Weights of a small transformer language model.
Size: 10 layers, MLP 1024 GELU, vocabulary 12979.
Architecture: untied embeddings, capped logits.
Training: 648M tokens, 4941 steps.
Each number is 128 + 32 x the weight over its row's rms, rounded and kept within 0 to 255. Layers, rows and columns count from 0. Numbers have three digits each. The size before them is the row's rms in percent of the matrix's.

# layer 6 MLP down (transposed), 1024x256, rms 0.169, rows 98-204, columns 128-191
114:140149057117088107057130102128171138077138112136123137089112161102112139175152145149104136126103152113160111125150073135057083102108196127121162131095124135188135168097093145174138128094136151
092:115124061053083171078104052154150152128130135069170079171145101178099135073150175176149078113134105158124111130153118096139175108141161097136088132128122094146167108113116168189100171179166090
098:117183139102249122131054179129106140067142117113097119124103112136101129120124134118122136165165124127146185093128156115151142132111113139109141159146180132180137134099113140126093130096147168
106:079071146122133089140125141150089110143128119151135131108054094143138129167179113077160086137146111067167070107112118161130120168142111188126090135097111129143113129189119158137135130111186172
095:131141106135128088133089089140169150131150143116065113126143095093173136131162125154134102127155081107148140098061086187107131149108157167104177115175070097086097058133143134109157084225162163
108:093144168085080144130151131127039087110118151092155127143122087156147138085113093133087129122159154118121109096109099130124073084128159145020084162150218130166164145084149064134153199114148137
105:157166154119137127107142152102066183132121092106117134127141145155136108172140141130091112179163089101166148084139099078137111119070088167119075133133158073172141183158167174095108120089117136
093:146146083161120146184133134097169076095072032147109109073163109139104088168107156102124104099085062121138101145132144145136139166115129101164115140173084107127101183123137132082094158178102103
107:143058181136142126116146112097166124152081132108108087149089191144173097085161132137154114174167118133102169105127154148093105126177084081193110130105082112156157104157132155150175168117137136
101:197117184125084165141073150141039167097131121151089128177088121115109166193116157151168195169023179110165100127135128113163098155131171117162135141136125083117135090085115157093093164141124141
104:131142094165157145132137097119080150161131124108176165175104138151137129133083102078166114140153105067097183166130110121134124057122129148097191102150068114130172074115173138131088118130089129
101:158116117102089110111138161181182072122141119108081121170132131175117132119125169103159130109180138087091192216134169084165112172149065119070091140140115147126146110124122167103131142092083113
103:108089145115107082139194127120081137130137108130107109086081161154092146113129157180130093151143106137162153097115127139059118098143160153117126116151144142150181116173099107066154174138166118
098:167138159154141144137124145121118105073133188087109107185102117180079175112097111126153085098144080146132112111128158212115083097181109182123065108108095127111145133151152155143054076095139111
101:111170125119157180121091118198142148114077086082095125081072137149155147099118135147069156157168132164095136160091114186092057153128133150047121138123139115109118058097107117121106138122114186
092:096170171130078147171138155119201141172077156131156146141122149163184129123138132132085105099091081151134096134121130055103167123145075129124147168128133188156142147208170077132151092116116115
118:163035100164183087113105109153099095138168143141115119130121124151113129158098119110152145119076178132148102152091135189130124178151113167161114053139168123120088103152152132142089164170123171
094:148083114137121123147098139133073066157132143097154129146114123152123150049129115124146138085174172216157128192146098148114110150111134138183146184137104148159130132109143140121162157156138154
097:134121061117155110168115175198134099084147114139129169122088207171155066084067144192118121130156143108125126187078149160140155096108108188099119132087170102120124117152147169153116113090117120
102:156146098089220113136090142073117089127133091163097104109141116120141089089094061127153116124149140074094181163065183151131112178132125115118107104153159173156108186107118153098056092079143098
099:110116111132173118177183157114136146200122175116138147120092172085130119105140173147143168112108123135111117149155109123109233123173126068152098140078141149089169123155132181115155127146189171
107:097115137111101076107077174088067173190129165111138113145122121069062123106171121127160136019111118071181160107091141148054141117122134096167137152152133112148083112131125179178135155148075139
099:073136091147036092143147089126144118166112122091134112123135111101123140151117160205134104173134142136094131072132112084137114134152102157187129153087149093114102078095120049159116139134156117
113:093157100144126124159143073136155126149124107164115195125158105158155126161135147107123115098145113141133103193109152140110121117136127123164129118128099138163127179162143167155095131132157108
102:125176130094081060112147152131139086118148123037164124084117079159062027152146160171093119115097091153122192081157108111134101161107079131087084117100114056059141121087083150115123060182137145
098:173099104127114129078150158101152113163176103188119094162187141131127147142122173070115059112131094165168104169161091100162160125174098144123048096133149076111166110088125120112126135109112181
103:140165075094123106099132105137143164139097169128118101077129137116047101127121157155130095128162123146107148164146147096074134086125107134103128080134168164156147104108114128102045149123175123
107:095130128109147177139098095127156065077072157149135135149174094106127181128108177140128091144121126108162054134138181159154119118131107124084118106148095189139110189112146102170094140072109177
101:091139163118195082059160068183126193154144108087120114143059180149112146108113091129138102104136144168170121137062120089089155116170127127152105192154108112115091141108097135166136125056143118
100:163117042149087172109097189100141152129127126139105115138131091164170084123125099107115038163143161152115131066162105096089112139150102086137140136140103152139140151113109100112135130124150030
092:101137106154125135087138103127057129123129078158086091143182114080098117121115083106141099090106152100127160119176081241098099151139126110114141103121116078075095185106131179118169100131150124
100:104128146146127125074171110142172115113116125093107094099111152128139091144095130111140153208143120166110169110164099085163121128099089110141107156126117164063142149158141150143137128169121075
095:086151117121110145151154135060093116139167088133097134103096189102127083145103084200124071089110132079098124154118170104156172126078178085142136110141110114130120149126128142160101092124054132
099:114085121130108113116162073072169107136167148139151140082117137107178122094105167108105075135127134167182153098112159160143073104107106158141119134134109103110173134119087161096173138106060186
102:129102122099083100112133209180086105109155148119095129141086123129207079107117153156187147144142083162114170160179149120106143053133094145156127063116167091134094105097145123132136103159140127
118:113122142182101107121126142138119152073088185140175111153146127128139183160084142151173067093122144100141143139135087081131172127122136145097117130096153175127116141160122174146087122144109117
094:150134100141126156096087078188173149162067172131109140126095124159190054149166121103108090148112173084095138114097172111164093093121160127149183073142117125135112127092064073098086171153138100
106:097120113144079148117161116148202090108105130118172129136123181096135165063122136147135171097157133120118087098125094162135133163149125132075141158084102110121117166149124157162138092094061111
090:136092127129099097104130152128126122178081145135166147135179175096123145104066159160101148182151077111116129192176120139107133179117109136117178147133141125103158118146180151103104157126183100
098:112122143153155110095107166066126181064111135080122112135128172121084132157129133156087124183096063068090105101142115117228111104087129116152097152104155116133122085159134113122137166121177173
090:116112184109126105153106129097151131128172109142128129131100139101150105210185209152148127121112135154175136125119110085056114184120114107154101162190167129079095099140087150087123176122187135
106:104141061120157135104112100125081099128149101121118077115179178087099124073089177119151136150142153145118113161104110116115134214147072106148124063125113093132113144127077171129159129101086160
089:114125116104116123083157128155118114157102109154133132135075162157118119143144147161154102137168132145116081109058067144087155126149043172091050083125115114083090169069138122150109096143161173
107:173065104107172139118128100125140113088125089144128158136114121115043110175129110098145085130109121132119164146142149118173152078098163068082115129155115114153086129171162116136061108115088158
098:160130133104185107128129183204135149123084144190115127151054112190132108145154123107083115114154110154160100134150136090102160185112111138070111088171188145047095103107158125126099131125146099
087:081166129174059141137106190107146142096121127133117170086152135142073089096097176173102115139078127093108190156168160147143147117155107099107114174092167128089159169137120161130173080074113140
094:053161125090140145132123143113135079150141151083090067104166141114121109104145136120108133144152106159148128152129107107147180103105099134160134079089196138145137130122106122095147085106092124
107:190130119169131129167111121117128132155147132136138051139156085086170128131127089098125148119188148105116192136108069101119106150167092157090133064135135157123147158154138149136125161136110142
103:096176136067119123127175166186158150172143107106145172138140159166148139148151179179123108135111125100092127154169127171135099120170111073163096151142152157106090091148138127136203154163141121
091:091127142104115066090153167104139097130167160105130167138090110076210084107128109118092124062131097157104110125092150113141106110170091165208102125118155150134161089102150086167159120067075151
100:102115106144121139121139097130116165161101079162121129129135159120131131118117198121115099099148128135087123145138083084136142149137157080086117146121087133162157152117078158162139151171188088
099:152175115132135141136150130106104190179160095154126150105138084116189107078157146116136164117134076120121133172205073068111170060083137148166171103144154095161157179110129152162128129100121129
100:128119145080065126138119154059060168131122112101095162166163160060117104175173130142145094152138165097101082120105157163229092129165125127136152134117111126144184147141154169175044156098139133
110:145098151155091103128123084136119176131118141160142159153153088108173106113150141123105136136049073114136178117093123146144092133146133106122117136139153124145088117135088159089127139131144139
102:151137133121055105174092128134124087195085088111131198114193163175118110152107127136164073142186138077122159140167131153167122151131113168068138116144141113056117154127168197087091116092129100
086:152147134075108115063067131075133126113109120158128108202146142114157136102060134090136098119143137099176108137174179193103084200142131142141140075116088124108147143126174203101132159113133133
102:062093134121164105114078132094134150127111105138160139178144113166138105123091107154152138102162132135078105150148119127105144127072150115103085175094123147120099191120087088096090149154108054
094:150127084114100163099092121104089111100137129028212096154147163170149137074120132127159116111091174083114148143110111108132105094107176159136095160077182146144111154125151138118130164114115111
093:090095101161105122125175103115099120156131144117117190074177129110111112125072130165138160143118094129165079184116134110168159119168117111096155155132108177135085156074136145187083117100134089
155:079112152078104092094099077087120135150102133123138136100115150083037137069130161136101127135079128152140158134175167122117126145137176045165143143103124150168140113147207117142141050142134148
127:141131131107218096141131141099174098159188083093160138098119141118120099134107148078106175070190135146205159124186170111145141098112137107186187060091099126149139148074126112067089106105157140
094:067131137109159140114088099089141095144163148153175178109190103090138100132139091122171068106092107210120124148114114123104125103091145093129112106111167171115148179054145117102112111174169081
100:166096161166132094097215080159137106106115106150145158089088090139143145112145143103109133148115083067117108085167124160090156145131166153142165119104126129109112120136136122126074157057143122
119:144108173127087098131129153111153086086167198187183166123120122168127131133127091169032121111110043175169176133062162078147090182097141064125161134114123142162130153127094089133126130099111119
108:130114101142075099120107145117135225080103117138177092121094129105110099142105199148136089162126084177138174127139097126079148137121125111141128152146114124147143093155097134152141145044180116
112:117143137120079095089146150189097147101078169044099159123196133077087089066149139157097122148174206163105170111099120152147077142198161129090115116137145161103096132106124127099059108169150168
113:168102161161124137096135108130110154098117104132118131160094123143101201177093161205160109163144134105189142079097092082151100157142154155127142134119152027079122148131111137131112140134116110
088:157174189134132092088157108101155149081159082101113150119099171173083120182142200088155164122093158163128113113152135098126120127124113101049170095162113130098085118126028131142099087064089145
105:157149178180161164175172118126161091156126122146148086111112106150104155163222096119099137107135123091141112073172152145138125089142109152079157117156127084047085127126080094189127146148121124
110:144142148126121103100143118122116134126102105060137110127111111137111137091125183148095140155185110165124113075156172092129121152103102128156097122195156045162075150142106177186179143153131105
101:145129084116107132134093130135042160141155070116172127122124103166131127120135110131132150193161062144145078115182137120117120145128137188150189097117116136089111107089025167207130124102138099
110:153118094146119127095120154171142149149138138094097146119172121143090145117105121118144195089187121122075137062122160155128121111138113061125102163075087139107033131154129124179097103103125144
098:092146096112153098123131085142112116119121100141082148169103130066141059104122128169065075165134117170112148184076105117121100113127100149109124143119149140125094122109092160084117154114094136
087:182156109111096148138171161207042152123136116158104125023166149189107133116127111151073116143088127145126139067147185118101141127148147127114102094107187120066113145091114141154124147151083096
095:180084152088151130168120187189070166110146089128119095163106172101123089075134085133139137091124156120128150169166149128117170134054142132063128080113120126130095144093111152073114143063134129
128:087134122157123146172110183108101138095140125165113155077111094089114191097139089069077133140117137102144092129137149193135159177114149124110117066093166128127129080104090123168103132117142115
103:156122135117162126133197161079119133109130177182053119173147180098120145095120134092168077163126166127125053132116119095144089134054126198145140148069124140141129090182104158100094119109155163
106:075115164147111114207134102132167129153167178080087112162152106188101066176141080150169121111104136143130140146074120145104135138109105119157097122129126122109151192098136137100129086182149099
097:157142112172094106137064103098106100162153155161106194129133120090144099140143121168132149148123200188135169071085181184081150179131123131126156145169173094080141156126143129176074116150170094
105:165151115090248128103077175175106143145137079144137164128126153151084156126127111085186138083120115127147100132113171108166129107145144113149114136109141148136127193134153119095120131110116103
097:101172123155118108098107130143155159089125123136107163078171119155105085147081128072096127180094139138101115140147082129169146118123192146203133113118162143112141166057109129107145111059108158
109:165131121124135095089093131161106098122109111157109172120115180165079124103087080127122075076154118097113092112160195142140117126095165145094148120104150191125119098118195151085123090195113071
117:105087071160124143144147132155178116135100092096116141160126139040164105152117147151147135185081184141123125135161146136130105101160163135067160125139096079095159131156065110136133138165110095
102:238136159175133141121138114151128141077138123094128124188070103098146133177090090134128136138125117108141084085129158120175108126109128157135096127119134062120109133124133120092137128153102147
107:139118129072167137152180123128120195102106069159162112116152135081141120148159133090123103112100163139129112089124069118099155125162133102140153102168141218115106148175174108137185098171142103
102:089169150166081195103106158095157157066111146137096094104127137135073123177071157182158110052088119163138135121169139156069180129112137158170117160105098149100126108149106188122132105142113088
097:108091127138143047119130188155112096068094177145085160054098142130092163150118150098113189082146096115129125160151096147165129182110094061190135166099118119075091106162100199128134201183159164
096:108146117167154134164148182123155106100126087074047127112105129120073048141153135134144141116192168175049122106163061123179099068133138169083042160082104077096112165116135191133130144165112131
106:117135127121111143157125144096143130155126065120146130141157146165126162110107164098150137077129124126124062125159169106104125185122111158055129112130134077149078142154096128132128097111067110
112:081092164064105103124104149094117156125106109198156108186071125121119122163141103145128129107116145120117132138108131104171122130107107133134072163175087114153142096120166126105090110086169119
115:153150134105159142095109160119135134066077144162078112104136122122116069099109108139153140104131083103150144038155091173200137116105136170137167112122141089096088155147177123157202132105093117
097:135131130152123083074114103128110152123133139056132155143179087140124130200147098084065152074113141062105054079049144118127084141097126131106083120153171149134108137143133131152147114174080114
102:158147072143148161104142180154158124144158128070169105144151134116108092103096164117123187136121115203113160139174120140047153076136066129093169125096069158145129107148175177082129177164126148
097:191080129122151105148061093127188147091144154095120134089147127130113127139123070123097132179124140151164152130098128122169110135186129136055113142084165116129121100122135130162165123169102194
103:087067060103166156135130052171081140140073149088089101094095095118072141191122138113141106148118098140080122086189186165092157162173142121151136065168164124161117127165156129113128093160165144
096:131117119090146128122152115107144131118103091157114124129147174115112075110149082082094066090141158151130124132135117112129165123121171153104060178072153102102134142127108102188123128104119139
106:103163148118158124174179099189112109137096196179113135120147103132128144123115162124108097222076052089158138055110053174133104129082096077143137114124111128132116158113110097129192151164107099
094:140143149137078177088135112198176144074124117094104101149137195118130101135143125153077131122148122147129136204168087136114159175108064108104083077097163154112120096119140148048133145139107142
097:129089136117161129076137155160161107138090093139123142123074170122143105135132165198139101218128144068108132098091197096115123118114097137095136118123193106100050115163101127142111156141153095
099:151133167161131158176084044145082112151086100162116116038130131137182155098115142115119147168129119127149073092087105119182124115138182133186122180136143153150140092078150109074100134089112192
094:133106125131174129154137065090097139117118097089121167095145142131108119068172153084150148165097138154087110113155128200143091063140128082176147144122100063122088160159115201109144116082163130
088:125141103165103104118122168112132164141103070179175145159186149100146118118137142087144161140137147165104123114073134087092198097195117151176133127150118156141132090077110162071130168109097135
095:139141143082143193134119162168132145099168095114117142100108070132160163159129198148141166098103090158098132141164135130084102141158148135122175127168101167133151083102163129137141097206134124
094:186121113099123182088157105109169073111054144092082140127124193175129137147094100137141150117159179114120187124151168130128119090165104055145119148176144172153135075120151134164128134094150108
101:116157183086136128126151125075127207182140135186134108139110176120124111168146122109112158092147096152102122147131086147169113121149123101122145139185122149155142127139159170139170115081148106
100:058120070134160097089136160101098082148127162206164112129092138180132084086118137109067144162139120116159131119119138136090168169128091100109155069200154102160102095123121151121169146112151158
100:122116041150168130120080117149150124141255121121172123181111107157113085177144095134109110181106182128140140111158141111142175165152162173137139133111158095069157163121137143174142122133181106
# layer 6 MLP up, 1024x256, rms 0.159, rows 99-205, columns 128-191
095:139149140134114062107135184149103107178096096113096133159134126144137208145103131127129154109122112158137167140060127072094054155056109171181118175122109145075121135133113123088119150053115136
095:144129145194072119124095139155068167163094158132129093152156097129135110113116092127129095155068091137086094128157154070131142094082147117102206137088072174109142115101139165116174095129082130
104:161135130083131191108153107066123142135139142140159073103068069102194113161060117122092108137168136100147102115092116112175032143126159129127137113136134108104124114099125136051095107134140123
094:098185211134103137107165067142124139140125126108147127105135108087135139178180096059166132122096062125119135193128149140115178167085125119108148127136079156111145112092143149066156118143182147
105:097133135140113216139181165072176156133104190127153163183131124108117107165107081109148146093104139165096141084166140157122095059142129129076115122208136208134163144181129151095157130133132148
105:145144157148113117103130132173082173113194075138070152131111120139123141099083176109157135132125102118161105130153066079115141163038140123179120127145098119141143166144079123061084103094059174
097:146176161119159161172075166087139105141151141148178095140058106179125127070145149134117142118088133106132155137112101118139140123155127056089090121132123093080153145183154052128105135161133057
110:133053172153135171109168149119121184107114087120119080123090092127053129154171166140129148146127128125094169121141111094171122087148109121140142095148130170139167087100130134159094160169088123
096:132084150173087163138151123117059154067146118071081152139146116164105092165103157133085134172149140115091155136111176083106117119129088091147134166180044044159184134072092122122129140104138106
102:054089086136135084101111088138146139095155150111125172211108132116156164208116135148183132119083111120098179143101128158149071138112121101180201132147139166065120148069104142159161097137108071
105:102166126141155217120079150105094134132145085169083119150159119118153125104143110131157095101143115102101200127185131091149115112113129177076117158126149181143147136121192104109109144139130086
088:093112114141158110112092120152158109171150108159181119059077133171139168171125146151050138127175160104114214135171150113136136022083135100091148064145085087132103153084187069132143144112111150
098:114075168117026141074166082095099160078130131125148134150147137131172144159101091109051094082099176129066104111146094159132124147095093158113158145100135099156087149051156170093136123125074152
097:061202147155121164150148124142113140140166136097148032074145109115190163092189112120099135158143107091117148088147109130116102156116160136077123119123071126168111123090167129121154177126161180
093:183110149125148152174204099150100135142097173162168168135135101132121135087111159142114158180085072113157111117097146154058065134143100111110153131178126157174131089163171141126148065191115087
115:119068108183144118082146150167133094115135105168101161129096187100128147127101167168063137129088165151162130100150116091150101164218148085143164104097154111139155102150184188172104184139100067
103:130148141123165087150117106110181155151145140124152092153079127105145099182120162080038160156130067067143132084086137094165117123127107174098138142096163148194178101130125134122118114096156098
101:107122205124119087178095143118084157200130073098090132122157142117063109175142029132131166108127134119151082120105119166100112143140154015070089189113082175062140153099131102087155119104141113
106:136154178145145110068128163129107140065083124163091127131170099147116172131109126131079164096150135078131179099100143143147166181082126136086115114169161162115141183069164159156169106077156107
104:087142112094143102080142099113118087171117131116099112129149127178172192122128171057098093113103053110172134094124187124185134171097132133137160141086206100083137133158122168133117115125113120
097:110154107115118150119142121135116153121155139128144155083103178134145141181115162108152168100072106098231196114126149173100098125154099181162135111136192102129124129116179114133144126150043139
097:136172106076095112114145154066144082178136067123173147136073084093171128102050108158127136148100154113128158130130092078161105127125107095096137127153093060149147167131164036093110143146103151
109:095060087150160167111125127159134118150094129145139086130202088203061143096110188179053126158150121144146128178111102141147112100129109159133114135162149175145181118162091156092171086109165153
104:069085145138090093172167145104125116142149100120124188136108070142108117180129087142135149156151165094142197162151081079111175102144115097117122107110112141099127152144144104117119058185086168
097:165183101083107169126080199115105065100112159103162137172134151144136095085058176159087141111162074066081155134113113168150207152131165146155112120077147088137147159083160129093116132103128114
108:131132172144102104075126080112171122199104151087110099103121113100091121160134161157129134111104111142122151095129176140135110120166182124068129165097151176108128130124155069114080135065141086
100:140097114097137150121097140101113125185125086141161136137142151129143164127129178153112119189088129119155150165097151101125143100160212101150129133149107128155078136073077090128163169184129096
101:158126166056131115126166121104123102105118156208123118097100130071128081113145137072134130070097097058084163162138065170085146150111143153117091165168130102161137130099128097089132075167097111
093:133120134095064146112112176094140093178082136124124128124120152170086162081135178147126150134145093086150146148110130193151165135135118102138128197152148199164134072145110126096073154114171100
090:140117152124151108179126187145222127164106147136165154113144106091136118128157098114088165107131224131136113155073122046124171118137112138136184170127118153106143080151170069108132127103094092
105:161050154058170068155139117140147057096096076167180105135126114114144129086126158106134134128154122202097130184091140130101105116142158112108172111120103071115134126135097125177126102175174107
093:125116117162163064139111132163137132146126065149107072164174166125134106104105136136124128077105089116180114106089098133091179083201166118137085218124141128150096121149118131120160099155096154
089:134197127167080140172124151151112088126174154112169141140111112158126175165139052112094188148169110111091096126139117210100133095129167107110058128097096166060100137173172056121103161108143102
110:159173168113111107158153140165120097200087179107118166158157147085128159101114149150149145167074157158164097111103109097128121097129113144154137141175173123141131130112145051190138154135089146
101:115088116157149140140127066163137082152106167126092117127086087154056103123190100087217127130090154132128118164106112145104093084103140101123159122138179088114150143144150147067117069156150112
097:111154136099160116139102119125111097163125119173107113100120107134157164126189144104111072123150104111041141125066143157159110169125090162122168164151137185113111098158123126055126168087116117
123:123165094090134116181062131095143176169115130142125203063139102094116152122155124183145137176113138144083140154128161126165137083148132110123140125139103121146114155072136175121125120071058149
090:127158147134114129100116144138144126151095170095138147143129087152079106158173110142105187130093151168130168111149104167154219134151142093112154104157105150110156160119137169106138113132117144
091:144131191156132132127144154100154123186141078156192084134133088139093118169131139098149166058111117119166167133163151144164137075161173090144153086140152148104158158112134102157094082130118089
099:151090129145149111164138109108074088183183085078187142126141126100149109169102076123132166110117128140159111104113147163141142122174137094156145162107063108167139130128136150138148123064104152
129:132130163156139145120124110079178141125141109105115125099164070129123115160092125054130181101162174118109174132143131154076161178160117143136112144135098122164169103115184133132121176174126135
092:139120107128148141184111103110104138102137152088177146148150099071148103119181144106101177137077099097184131121116188070137084099143166128142142082043139091157159098204118173060158133086134108
101:086143157145148126145177106087096185146107147107142113170144084120128146125142185093141064075146081120049172124106081112088104114035177143136132123129097179105162138128099108119121172146084110
100:060114148124103113057184118143097143164080138131138142075115084137176176146118096083099099138138133107158147108127146111115124129173087097204137036099125184131144116113098118131124103131089128
090:114058149145189129127044109124056151131160123140094130213171119107128104095119117134107096114131109128190122061135101128123152139080125157174117154144099115093145167154142086103065185130083166
100:105144142085134132103124047116115167088133138179181101105164122101094138117121122184162126150113132135085135106074090105119096137125099107112188187165119095156156144145135187137078102160135125
100:172152183117107134169170158112152145077098153131103154197126099137094079115110139047144126114099104149086133118128143132111104121102100126178097169126096159119159175076168081147097102130134170
107:130163133116118129173150126126121129152103104119158141132061101157138128134109157172198130123113117080127124124098065163187137138089147072149141149135126148100129057167099148108104124141116137
100:178160157121094154140077142137135165160107190119133095178108174124104079101133153127180114133141092111142184144166090147188123118144127162088179136140127203149136133090126157121181086112185104
093:105120099113149170157157142128170107105124061127094118134156068180157103133132049109157150166145124115141125175135111156173084115137138222203104154142102156144115181144117131074098117117091171
104:114101172126145202153130110087027131197134085150151136129150100132100155163126110151154127196167071170073160120089151155154124069127125096137069143144092182107142146099145159103170201114131112
097:125189089162112155190169116148131103176099079163158064136122113152103157070163111145116128203132123085155113179068087127111104080146139086082136107121132116092147136154172136052106151183134111
102:124100104129140035181119206105191167160082166103152140153131068165140156108133130131135160058125135124114105128120132119146109120144123134154125172195104134168135129128180119169133142111106142
099:150128131107178057118119152147181163118170135103136060179155115143076108110130123088157125124051199126196114116114062139128145080095148079119110093124114150056202211124195126172164141164056121
092:102100131167090175070133170067130167147139125116107138143122126146166105107142082113121098148100157127097099147216130116125164084113129151142122137138090083152108131006139147074102072111189177
101:100114091058071125175152148090155115159063147143164157113183103148092137092049165094142178142124139132071121119103096135072168139119108181155206062158132101131124049101110096115149144155158171
091:118115099121088146129141138148162121096127119170101153044118110103134124180071149113104108189155123117117135088126139102106130158173127124136128136116096115140151130103118091168109149117168087
099:120171062125133141141144169111147129168070139143101139049162145130125076127072105163136208151118180083096166115136168132153128075174152137097181120159098149145135151102122144151108141146151151
118:108133106133127110109125055056098141182102135127135064085154088095092061112155184140106137139123096159092152111158118146168104131109156148136097173121100141111144104142159129154134121119110149
115:123126124144140159191153098127174122189102091123188076120105094146190112167109124083105097150114134126080188139166146098148114110131100130173153121130083156154204138097107131069124146086104099
096:145107200157165215112103134122097158090113139154116128145089096102124090125130091117103202165108122100154119161119181137138147146176109094146120130159184097094102102101075171116147191179114109
106:169109132182124156164124151136085094136147161152178147131142121099133145100153144200089152130116107189134119137120135070177123104103141149157096148130099170144093089112159183153226182117148059
108:098093138166128172085089141145108189120155082155180105084127105180135137062141102131086112083154141124120076149135116165155112162126151138175163107125152174107143173127112100092180114095152102
103:119131125076138128138098120106101121107096150108154097127095129163147154112089136183136072214106147152189099151157109169134192173166133126100125181118139154101153119123140101153087174056156151
102:119137207115117156127140072147082151180113103137124064119153059096084132148187105171102096087150192107114195101118090106150113136170171146088133146172140111172116122111152093114111100093142090
101:105086115118145065143099167114154167128161203161141131133192160138158135118117148061175123167145138146133095170154149126168115139096135127103036059099155135041122143120194081092112087120112185
091:144123144173130172115090076097088158127144129143191145094123130087206086113132092153127021163153091107171107196111129130084153125146153189150138130114139121104054125150145139197102172140166138
099:084134098165138145094112126089113113174070144104146134084180124120156111162153072170147088132100200045127185124124073101136134097162143140175164125101120127105105107090130106150212087090059183
113:144133148117105096135118053145081123161112128084143109182132071151166119123119120108125155096187075153172134116123093098133097099074085134146116172112132098164137095199153163166150148126117076
096:107129157070114137066137127111098107111082164129189088152091102159120086161119120167129093064092114150151096190160157122138111122128141106133200065113123131179091157112129150081077088073134110
098:154111107149160099087122095157126101167102159117105101096147102151103097088125099097140130123142057077153121090148070099203111140191145150134178186126075127142118076112128111128136085100116114
098:098162162121126103129140146156074099151120151137126139144137121072146067137087141151072107131152069138167113134150157120149097146157157104151127051089161137122128121104115155156136138136087112
082:139097116113140129114137149109135119142129090180139090157092081050215107117140126078177199134114115124171133125116090100169168163194095148134141117118074106161122163219099180095131089141153125
103:104160162088133156142125134146086124169156122103106122142075105129134147141149122112061166115159122120200168152158104154167134081137146090064169095053112135181083150141067162085050204131121144
121:075095176124077159106125176138094187103139104105087143127156067098118161123119092191143146165119147099140153186165107131154128131125122163069132085134114106122186153104162149132198111130151095
093:116140158077042116151121123115153158081168109122174157167123108184097098108087134132122117117151108159095134148138086145164145093104139121121204202187080104137069085120098124131094124094063132
101:138131180149069083083096096143103139211118189101089149090090161090123163130090147143151140145076111088103108128126137115101104133136170140187192162089123148143108122165172094164140118064102104
092:102127150183082139107135139141085087112047137142154142085139105086128160104212174108167096094149106120088131091108194146100132148105088110158164124143101139088137130123109164095101121095177167
108:141081124117133198132148166117083185122134162142120132140120143188138164125200124130141132099142121170071156154073206098179104112138122108078111057133163139152128154094132150115126147106188121
104:141116146165082142155145106116181174167141138134099156062060123137100149148140079069161115143114152104148169139116111181144147122115198144095143113106135138151116136124119138127120109126151113
103:128097147131147149100109136134102160138148116158178177078115166116099144116118100125105065128107182149178152111092096161113098096136088094130072117128125105118136158147163108067115145147095110
112:104121092140101161125116187141108161182145166113134155106125118102128124113139155150135204145088121142086121139141123101116132055101155128137155152127117123167153134110179058179175142152083124
103:122119119111158130119165103143100145094100196145173108078116123133108139092125154152120046187068150116113149116104126131161146074157067147139108102134155116046142105132154200124127166121085096
104:147155191144154121167097111147114139133095143115161175127135090132165127167117148163126098177088071125098105171120138146087107131125119119137105072112134192173084132186069109141112096132180147
104:116086086099144180166132195085110072136114130111120128085152113089083148218085125070068116142121155140123087112098167191174092126094169092061092156138138128035125097129145151075143065164053080
106:177185153089126189142119120148124153122121111151146154088119061090114112097202098107121130115159150155119157137104169137090092113079166159097054102169121101160149150083142178132080142092150071
099:111086150133088087140164122146118153133159120120138171121167139138095175094118167087092108092088153100180104091156102115136152114122187180149180213125091146145109114103149106100154089132116078
102:142143185153130131124063124167076076141106112133125069109185127116110141096128094108152130122098109127108174167096156099124103114129164091114187111132154141136134169156119151153129115070119184
099:133143124165159102049112150094145151072139097184159176130118125131115155142081082106188123114103137209125106156158148132173131136135094107139105114113128179058151127069116087203109159144135134
107:058134132114122104136077080112228171124148136079160166128074087129156138119147126120137151107168112119078103110149130122164052112123168084094132026142118175144149147138123096103163122068038099
100:136096176124056171142173145124109164141086128134125068146130115112132140059170109102164091165147142086146134167118178168104157152107112136123111131138142109136128118149220094157117130155123022
103:119169109176085153116136121114131165122087121186118092137153147148138141121082102139130140117116176176163127138174170123121148088069156084098178102131092148167112135084121157125095172130139129
097:126085141121124157138122088193157126150148162208125116117114124149156145087155204087147104115050127061157140078102221179126166134187097158118160134144124210130176124110121042139186126128143091
098:090145131060128144120140135133133112181134098115105138128125111151124133134159166140068123121127149090105186101138086108091100127117139150159069161108156120158147117171167100068144174123167080
098:111095100099109105139149159116116104169162116177157095139190112101075166205135157114143139074041144133142132164139167138159151134108148108103168155197122165100175173108141105165086114175103115
100:067200145150075129129134186192160129112102124162126155079132092152085174069116099106089105086093077079106103142104142097116082114104147151129154216098134104159147168105139147138139067088117116
098:083153073130199071151154172175132037144108101139157133146168082086141137130101111110144196154110115179119132158128114117104111124125111103122122052076123170113167157135135150169116120114139121
099:151079146081105162102104131133114202163084110124122144125082171154124130067133140107175144134099124122145089115151144163104107138163174133159120080139059099157133132122130133109134094150070063
095:123102159128141092094157154089098169098117140151116118133202129164163165145092116086190102136142168152175093138108138135162129073102083138103161176106149167147084126148130154091127141110122117
102:109082119110070133179171164144119113149107092125189129148115135130155120152131122144099067134141175099191139127088120033151111140082140121116110090121189135146120065141158045164142118093104116
092:167140128145124150096141111121099133199176124125092153086112125127119141096120114171117121140136122156139096173154123162139134177099126160136138151117065092114158157108155170116117185210135165
103:135147102089075108160101141177113114085102173161190038085156097065189119163171103091105079155118101138125156128106144123160098123118091131069104129113135145192133161167127130093085090089059125
095:083150221217112138152120124136151139098083163125115071081120125087135165126106125168093146137077160117093127182071125189100130160129125166113136079151133126111099152111123165139097103106177146
100:126155125123122144069102149138150081178074076111088126126211103151095170159130119150186186129136154149143158087133082177141092135135156126117163113125125184121124137096125133141140167117128134
106:098108110175114125135160133168141150098105166103120117128057113128158143123117131093158092107096163092127142133102137089129070118138067130076161132128082114091131153095101159115098102127132157
094:171101126142118137182184163191146171094134151143086113129168105153134103126183100139189090125118124150129165154165109153164158066107136113159134139138202168091178116166162086142116102118107097
100:144148103143110158098070057109093148141159141154157175140151091121148112084165114153169092084138080107157109106132131123113092088171129164097171129100101126152233125150165097148104142091114136